config.toml
num_hidden_layers = 23
hidden_size = 128
num_attention_heads = 2
num_key_value_heads = 2
head_dim = 64
intermediate_size = 512
vocab_size = 717
hidden_act = "gelu"
norm = "layernorm"
norm_place = "pre"
norm_eps = 1e-05
positions = "rope"
rope_theta = 10000.0
rope_fraction = 0.25
qk_norm = false
attn_scale = 0.125
bias = "all"
tie_word_embeddings = false
parallel_block = true
init = "uniform"
init_std_qkv = 0.0442
init_std_o = 0.00652
init_std_up = 0.0442
init_std_down = 0.00652
optimizer = "soap_variant"
learning_rate = 0.00824
beta1 = 0.95
beta2 = 0.98
weight_decay = 0.012
lr_head = 0.00735
max_grad_norm = 1.0
warmup_steps = 200
schedule = "cos"
final_lr_fraction = 0.1
batch_tokens = 16384
max_seq_len = 128
doc_mask = true
train_tokens = 96140000
max_steps = 5868
dataset = "wikipedia_en"
Each number is 500 + 50 x the weight over its row's rms, rounded and kept within 0 to 999. Layers, rows and columns count from 0. Numbers have three digits each. The size before them is the row's rms in percent of the matrix's.

# down: layer 2 MLP down (transposed), 512x128, rms 0.278, rows 228-252, columns 0-127
# up: layer 2 MLP up, 512x128, rms 0.328, rows 229-252, columns 0-127
down228 089:512509464474545403517574440473553537523531522457530543552508513449520512428565489522487527530486500487593382490497397456491422460446489497533591487436452502494464493518435477501512464544525496414426535524562553574368518539524590458469554524556544393486502454446481494541471440489535502637491427464458452482506479530545424466449587528541498431464542564509473638475502403511508478521593
up229 097:580434535431516525503560577485568432451494473537541493431546471545544495509542445412525467487568475521454567396485529518432567487505426504422449464452548540447568597544462520442580463466488489499577498478401510485529487509453492560525596449496478513471422441504507549529532556507541498494574496494473538615560509418436502506551613558433667439552530505508454475510466561495460506447497
down229 088:568422464437437421514518522479514525504547557422455472521448404617485490516482503522450459566573564582585419468458510521536400524477498487472407543441531501509508609520504505543525507593445471524544458526440516488549564499548484526483438498506476477504480436575455551521459508457561552447439587518526472528529534440557524444526559503541561453532455541416535497581584611404550534504600
up230 097:563487549491421529542454504533433530559581481395513508524488581490493529513472576484469471497458524403511519550583469450501522568516465433558525500510523521476436497510545568433519537463501595366508540522514491519488531508541547487416490598492461529641491477532599624486426486497540437552561507527452475469492446482445422494454555474503526538558478498645487534423490425431580514460545
down230 098:587417496409480512526505557539503594566546573501448543467495526427488464558533527465500453410443525502500507566523431493454489474484551512503505423527446473472584462479514494519537577562486581464513484445603431576512470507496519538414495450460527473506487507657498503493620460434388456547514537471430499489481451545559535500598483444450492483521495618478449466501534530434503566449620
up231 107:544516488472498463494518541360634563430476521524414447580517484485527509500444493495429412519562417421466510503513519512509465616497501523511497515577543418528462488487486499604474446561523612479522532556557527497479549491408521509428496552515548450427446527444503412428488494514394503496519520546464518458518613471426434493515439405454574503527496504440536514555597550536495446533475
down231 105:485500528479488610559532492636470544394481471444466553528411548540528499470447485571407402561529511555449457588516550469479481497501409493452506489504584438479479504422405442449482519486558502485499493478562581562455455419473471514484628553563520538470426586520450529491484553525533521553511504534520453554474493569490458425535522488492468552553502475359569537551600509487475495517527
up232 101:434492507545435429508464543516565511544475408519568556411430537500450527544560488528565563595577491487491583479482581550564512549467431531501521540472555538498539521468501571497542485423498561593510500459472429460491606479593555492394521521555511558411468456534438517524528492523486512557592485551512511377550512402436523536523489492408513440584476476579543482465462397536527545486501
down232 112:359426441570426452506524443468514488430554434581578565476460492473446514554479481513463506538515487438516480457407578527546430576500461520529458531391512475540479576436441555521575420455533553562411507435484477454509602481512487439444516532500470550421529556535465519519493478557537446590542560514527527403450475414543502504427463477503430477536499514560487458549504415456460448457562
up233 116:516439524520459489441393503451608549544467508557443477412497503451601436519463509513492481509602461469518603484497534475488564512587519479506508548485469489504614468470382465414487491461515469586507504543553513511556519545438551511397503490561546522419615454450564534479478451498483508505582594500480478519474557453452588403542464484413443600461533474439543516505500508462463549529575
down233 110:474534584488547479485434511524444480532481435500412514501504514491630460457555458472554526563484496571537506537491475459443450445482531541626435515409551481507594533565460475482402469494507476628463468518547564479508492395519530405478505508460550496435592559566455576465537429549565422521524504397436455520436468458442466455578468541516471542435497506539449504434558475480522582532534
up234 085:506479455536380490568560501490585492475484453540644481422427537456498535481536460499539518540484471551516506446450558560492500570398485479494523481470484495540519545533489513572512486569568607502524614416409486455538478514501455537515498522506509467526458394495446490415415603501473482440518595451430517524535566461514638459546539475478493575498496516536371559535521523556495526547487
down234 094:571449588486480559393502475524400495421405522430470510535507460532418560497439508554541543477606526512560513513496502516462435578495481587456493532475430453526503491477480502539486534541562442455533530576528440506592501551466465514518543442519414587430442511440485545541441561506480561553424526433490467491541584534526543478547486390525509438427525478512413549448604568450526459407506
up235 104:460505480405463483462578429528438519505490474517478568534525383483472451461504470431481509518438537568465447531539497387505495511468450491515402544504479519551554552524536472565490446429455420473482595405515505517458462454557514514403388469543626504485536476515577487507412566469458509506503491556538524493615460469601566601550523511444518549502550517547575477423588522545520447522465
down235 105:530590518500433469427599417590494505548490560507410516534504397566453519451570494413436516493449565536457472465491520505522456573483523557547487540513502460537473548559508479481499522473494493559408598450552509529557409487494543567429444450539588587471540529539542483515493516466479505531490565564504581488653513468620523585570540471507531442504462494546481521507541607563511507561514
up236 092:460496466565484541506568576492457569556523519515519408515451478491492483443563458499484469602478537467478574607518467510502492477497437464465485507432550467343411505563505529424507548496555574561533441605511544403454526540513528603475576485493549479562425450557514450481446468486484474511552494462495448548507468363467510590441553533481547488593507511520507586565501519467397463525460
down236 092:409556523408493480493550493425459496515536492520589508598490445545539446421422475490554469483540483488580522483423500450438575425516484479488482524492437595468511411456447430476587516603575488548526448541582448411514486583560514498535484400527522419528429414510503499650494503523521457464517541498450481547510444509414539520484470546505520430484479461531415458482540461480537407542514
up237 107:501468490404491504599520473402537604510500518513508480594414418511486519488503485595492530516504471602496548434529409428579600553539538484528491445457528541392570479558461474419534482499522531605423565492545518515426566463445417494539456586474476436480495515463512446570442511506568493521487531447501522414488532502537431480429402527496536486532566476522429493478594567459534528492539
down237 098:523524545452521528591612571476509497588427535530572470557494441458533418418507491502456521590628472549493435459537483469565549504521398428555407483523529476465565523477505446460538503524550530623521505483517504496390441546525503454517490495498451469515404587575494473517516528542515462478422525471526455496465542464485473443444467460527618516508487451435465409415495478481406555433534
up238 107:496460373552453518474438545494534474572491489515479457449568467563537556456587448570572495424475448479580479458459385449464552438534557453455451539501591437532465427510515521517600464534535447517462602507522482481457515462495566549514465460483507504444456466499497509460508504479582519479506566473462527594433570552542472543599441509572501466523504456416471498546572484454502666427495
down238 101:609452465532421485556449459539573506531473527475473464440498557475554603462523486517514506537451478536556414522404432416426485546528601433418487497464434384441498446506551514476563487415505451529475507446474497504444568470553577559450526415456471561490399509505497532445613457519494442482530560485384505497478527536422480563550520440534571495486500522461504539474502487598505585451504
up239 099:495537559502506512408441466415478592477450460555476553557684525574484462595434596527540551564478434472549453544497460462437595515527569473487396533527502410581492480560520517501405521463513553498509466539467462539503463525538548483482521496458621542470510564583475440411478546568479428471462538478529485475540483488538446519512453485551534483424531452498483467438447476403500541480519
down239 107:512502509536505536488395565438490482461534373519491557503617494519403479490477484418501477575498576510504497465474472484419474456575498542512511537469490546548484471538503417412455493497559510602388487597470405406513413541426468503464492434452540505519489551530555557502548543439420517508457441534526504464430563472510419502529500440498486502453366499550412423473459452544420496497539
up240 090:498502529479397564439476505545557464590471511544548525462551500538569526473452540470462433529579462512536564462470483559500533508417502476439507497534402437525611566519474526417528512395453541553528473458466525458473562442512594501533542495484511495474489363552549625435485542514504541513454537519526502573476520469488489483580533661451563535503501413509437453454481547538489615478548
down240 094:514465486388498545511480521541515521549454520470561520490433434549568480482511570458549437499562506584470454508539493617420480463440537451467472478503488460589486542568478551483529512463606421615474478600452562469514422489475513398486409487452493473540525578555456576583559559510535554506449565559531461486528394460560456488546520573455490460468477518509530482440509574546433588501575
up241 104:440468470501543458554543532515464594469508471551508463521500445554419552438508467475530431496439466535454607531471506503485537551541444452574428540429476523423630522540524466577542528534526591500512485510513477508584521427414450445456523561558621514469442532553545552457459481410496533475532471490441467477477557490459478585557460490515417519517426562414529428578497580523600455583499
down241 110:482451484415546486583506437570576554415493519451549428502552505476480416450498503404567487528465518537508570452518435529504561469562431471523514483405561494458571505495511488478490408530461413469448502474437495522554500525456502533465550543473444511509426625542526563413566452447498463424488535495502462565508449506582528559472488460571480497544423562430439371474530474572563493617489
up242 088:456477543554479558489415550608492533424508463456511481515581489442484450483580449468492513466541583463492521501526531495474527480484528469520460442494570590558464497575508666489539486501513460454513558488496518507528543512617460401501473443567642525475578421518581488497453462484369510454445503497439534539582471479472471475527457553458467424427482587472530506448493510442576480548425
down242 105:473476536547531595527447491545522547511488452465466452488619454449441439551548406475526447536545518430524547519525588482491500488442476535420386484489490585528492458457508596423560605505585547533511521463436502447583502490504568484433427453491607429485577501465553515523468489457394544405519466524392547521542509538486495483474451473478468413436418487429504506471470531519549423545500
up243 103:560449524476453487483472545416469432444436490524558513432491438467491587502495526516488542473458536545497476513499623454444420528435389445458453498450548478389520644517516433524539486468464544467460446457593555602543506480540413454479548514535573495502487527459478610476506515539400531474573507571568447532524473474632541411460479565563448525516519506458492532515496426494528456501487
down243 100:542464502521474538519421519424399467425446531558531504546489510520521533522444628445449506561485576446543376525555535554520472484505439547491474466447452459586503544502506496544485431459523515523540476535519525465516525493559460438479476435531486504571557495534493605618467544647488544434531541475436423412442488552477505469409526534530443500488455413480491428567560409587452498536496
up244 093:456531518505567452402471546484495542418472508504428515528550482438508470529537498487476416427485421495540513508459519579545444492445453422558571543546404514644569506528477513436566505520436541497456584529479419533506454463558502553563478530541466460486570535556527477489569463445466474548547455599470474600582507472460448519423447498464461417592421515486532591511541536412435456548526
down244 113:486490495483501600486484602553499546497408557441521498463532534477489570549538568507513463442525470540553481544418516562575447423434539402518588520577372525519565477475530508481531452428396505448478576488510466538495521453565513469491501516465475394483463511508440512521559486529597438547385521546504501560531416506465530573435468446483509392530467502557466556439473513399415459487461
up245 085:450463589415531509512427556499455383536425463428547486464531541573550524467531446565562403413506462427502404472545532564413481456443491525525581483503437490439510466482525503587542440482531473455466465441538477449488559618608455566517467546539541567479508461453562535479503568563461467466544476483470528516480409466502443500493487505410531442522435550493500505454609448456557449464453
down245 096:545549394467477472474498477530453532457574470572521553424491465468570550599489615412515539521473620457495427490508444513590520494481514465420510552434554523442423516400513446446493418503548458523536453522501541476515496392449547495490568571505505514527588489458467517555424485519462525404404518600412453515414477521509554504482415536503547570487560428542494537433479478527515481522497
up246 105:472474528482487439501535524485419587519453458535526415520450476479492520439485507567447520463441431567518508551476546511496544409520562583544521548571492560515493503457588439486609366599510528580436635542486463487557529520478457576558472512463543537566558548522522531614598485431476448524500530514421515517529517446535480588568515572500553493454486497483493536544461448446513436476600
down246 101:528472546405598443557595463576419559542472570453564412459405492425510513534454475480544522483467460473477435544545402534495492457578467511473493542573562509556496517450512491559597388493512393568467564495480489536515488540495499544514481498424501561555482595538435460578591439502485411499445504545461523440580483486505514450474481527493492498451463498511497508559406484576409560561528
up247 097:449491491502511609512572573535507484442542525490507448499569472522488514551542532562497532452502520577604487499470473474472529556501495434615401489467459484523513491406457483486438490506609512449399608410461540543505491519459445522510420552558571489503529509470531447530372478461495515552487429440497607617475480505525496476596527506542460512517509533423457434464643555540490517445475
down247 097:511505483511475442492591458502438516478569582477559499482555560524491613511454450525487518436409658596477571578439575445576551558516441430495477519397494473535503455375496499548505484561543482558434526547438587528529548509541476426524420544454499522525459564544534478549475453561569551543454589556486549508549476559509558486501539437451484524486532494450405532562517483468498507504469
up248 108:455440447467470507463424492477455493576477526426557530583424546538487553520590449528538524518557569397547443487513516466598532414441430544518557488516484543488499481414525560474530506513554551563448536577494461470433578489432461558414595497439518571467503511466478547420444530429441649425471495507513491449499564551442573441537516439471538494487531481510404538515401514491477512548504
down248 086:477460488431474418522476448574511471520452518418486534489502541498463524501518460461409530515548614488504388614488575513456504417537549509553584502534461389509453519499462532544430515557473542563423559636418448549529539527409399451505531443489482604459502542519430499555491489397465543451482495514489421479461532588506452439525513493497474534549507548449510528483557537440525508538593
up249 095:460515464526531569530463432561487452499522489513447563463435493508463475415463456535528503511464534501451560445562380513440548534420465604518420519484399436498511616471501448499463557513449531480536491462569444444517500448372425456473590470520498605503498511545425594512503453500554588450381492511609551481504442538531515534504534481502534407519473457518482452502487498521444548493613
down249 093:571443449518480480535545478558559536549485492451553424483567577530534519586517429413504563497572478539445382566470462548414440431478544442563502512472481531412468491559444542521557502430480447458455571597422468509485396507523415400544467486515398456488535450544529504592510492549476496462471504539586448450523460559428498505521490601546464481494555556555560494481472547532542486490578
up250 086:457499466554495552559494517500452583630450535455480558487518463438610553531613505592509614481545376460493490437473582581530514377462451452484489543490568488536485553445456416467423449482473396491524471459433485441461498493502471504518377456472511536529516420501458508450493545504572454476441569556491527488560538473523580442512464523531431500504453549538454528446477496565492475458470
down250 090:550613509543487485389483596520525492394447544482418448483531445525535409511414553470471545525515551497520598481633429474487465527515513480479487440454443576561501532489481544514497597516528544414491521491523488583503589502473542380515546453478517455422448518540482503505512500504503583509508429470550528487442484543466477540549513547490427599578580438380472537520467535547504411505517
up251 070:551546525592484540389537491490552433522557438492498512489542435454562461546513454509517519459547474519498507475446449494484491535533370434533470497533537505460500435464490457431409565548440477510515532450529569455484482481561529465471533527495556479411546412499531511559569543559531440553551500471361412498510573470537564359554582445496605549553550560468419562536539446552467513470527
down251 081:552536486559490443440571476469516525523520490450523531450505526514469505503508449489488570454474497550592505547493501555570536505463439429541507456462476522467520465329615565500378414631480553536500433466574602466479572419450564606451499532524508510427510471519515500474457539569606470560576534550542461471531513506535417440466553424485511474514497501470514560464473560497450436542544
up252 104:462470433497514476503439551433468542427490530599471525575580489405544515440459433642555510500441505573505500520467367570477489548505587469515454520485520494512545525484545499455393570506464476528563525509479516571463540483403473570563506521446500491471601444524469558561558453501533487524491405420515530460501479463528535457485496502464483445527535485513483526486598628479547459584621
down252 109:419466495482500562530449538483498493448478559507520584520496527426516441497406390461506448507493530510530501492439410529465427551526587448474533488446556548425465508499533556476455502485534443464589592534526560555444471603512476503572540577371526549489511485568530541478552481488529452487545473439531511475519464405430586411419400510428593475522427580468469519564526491560510469569540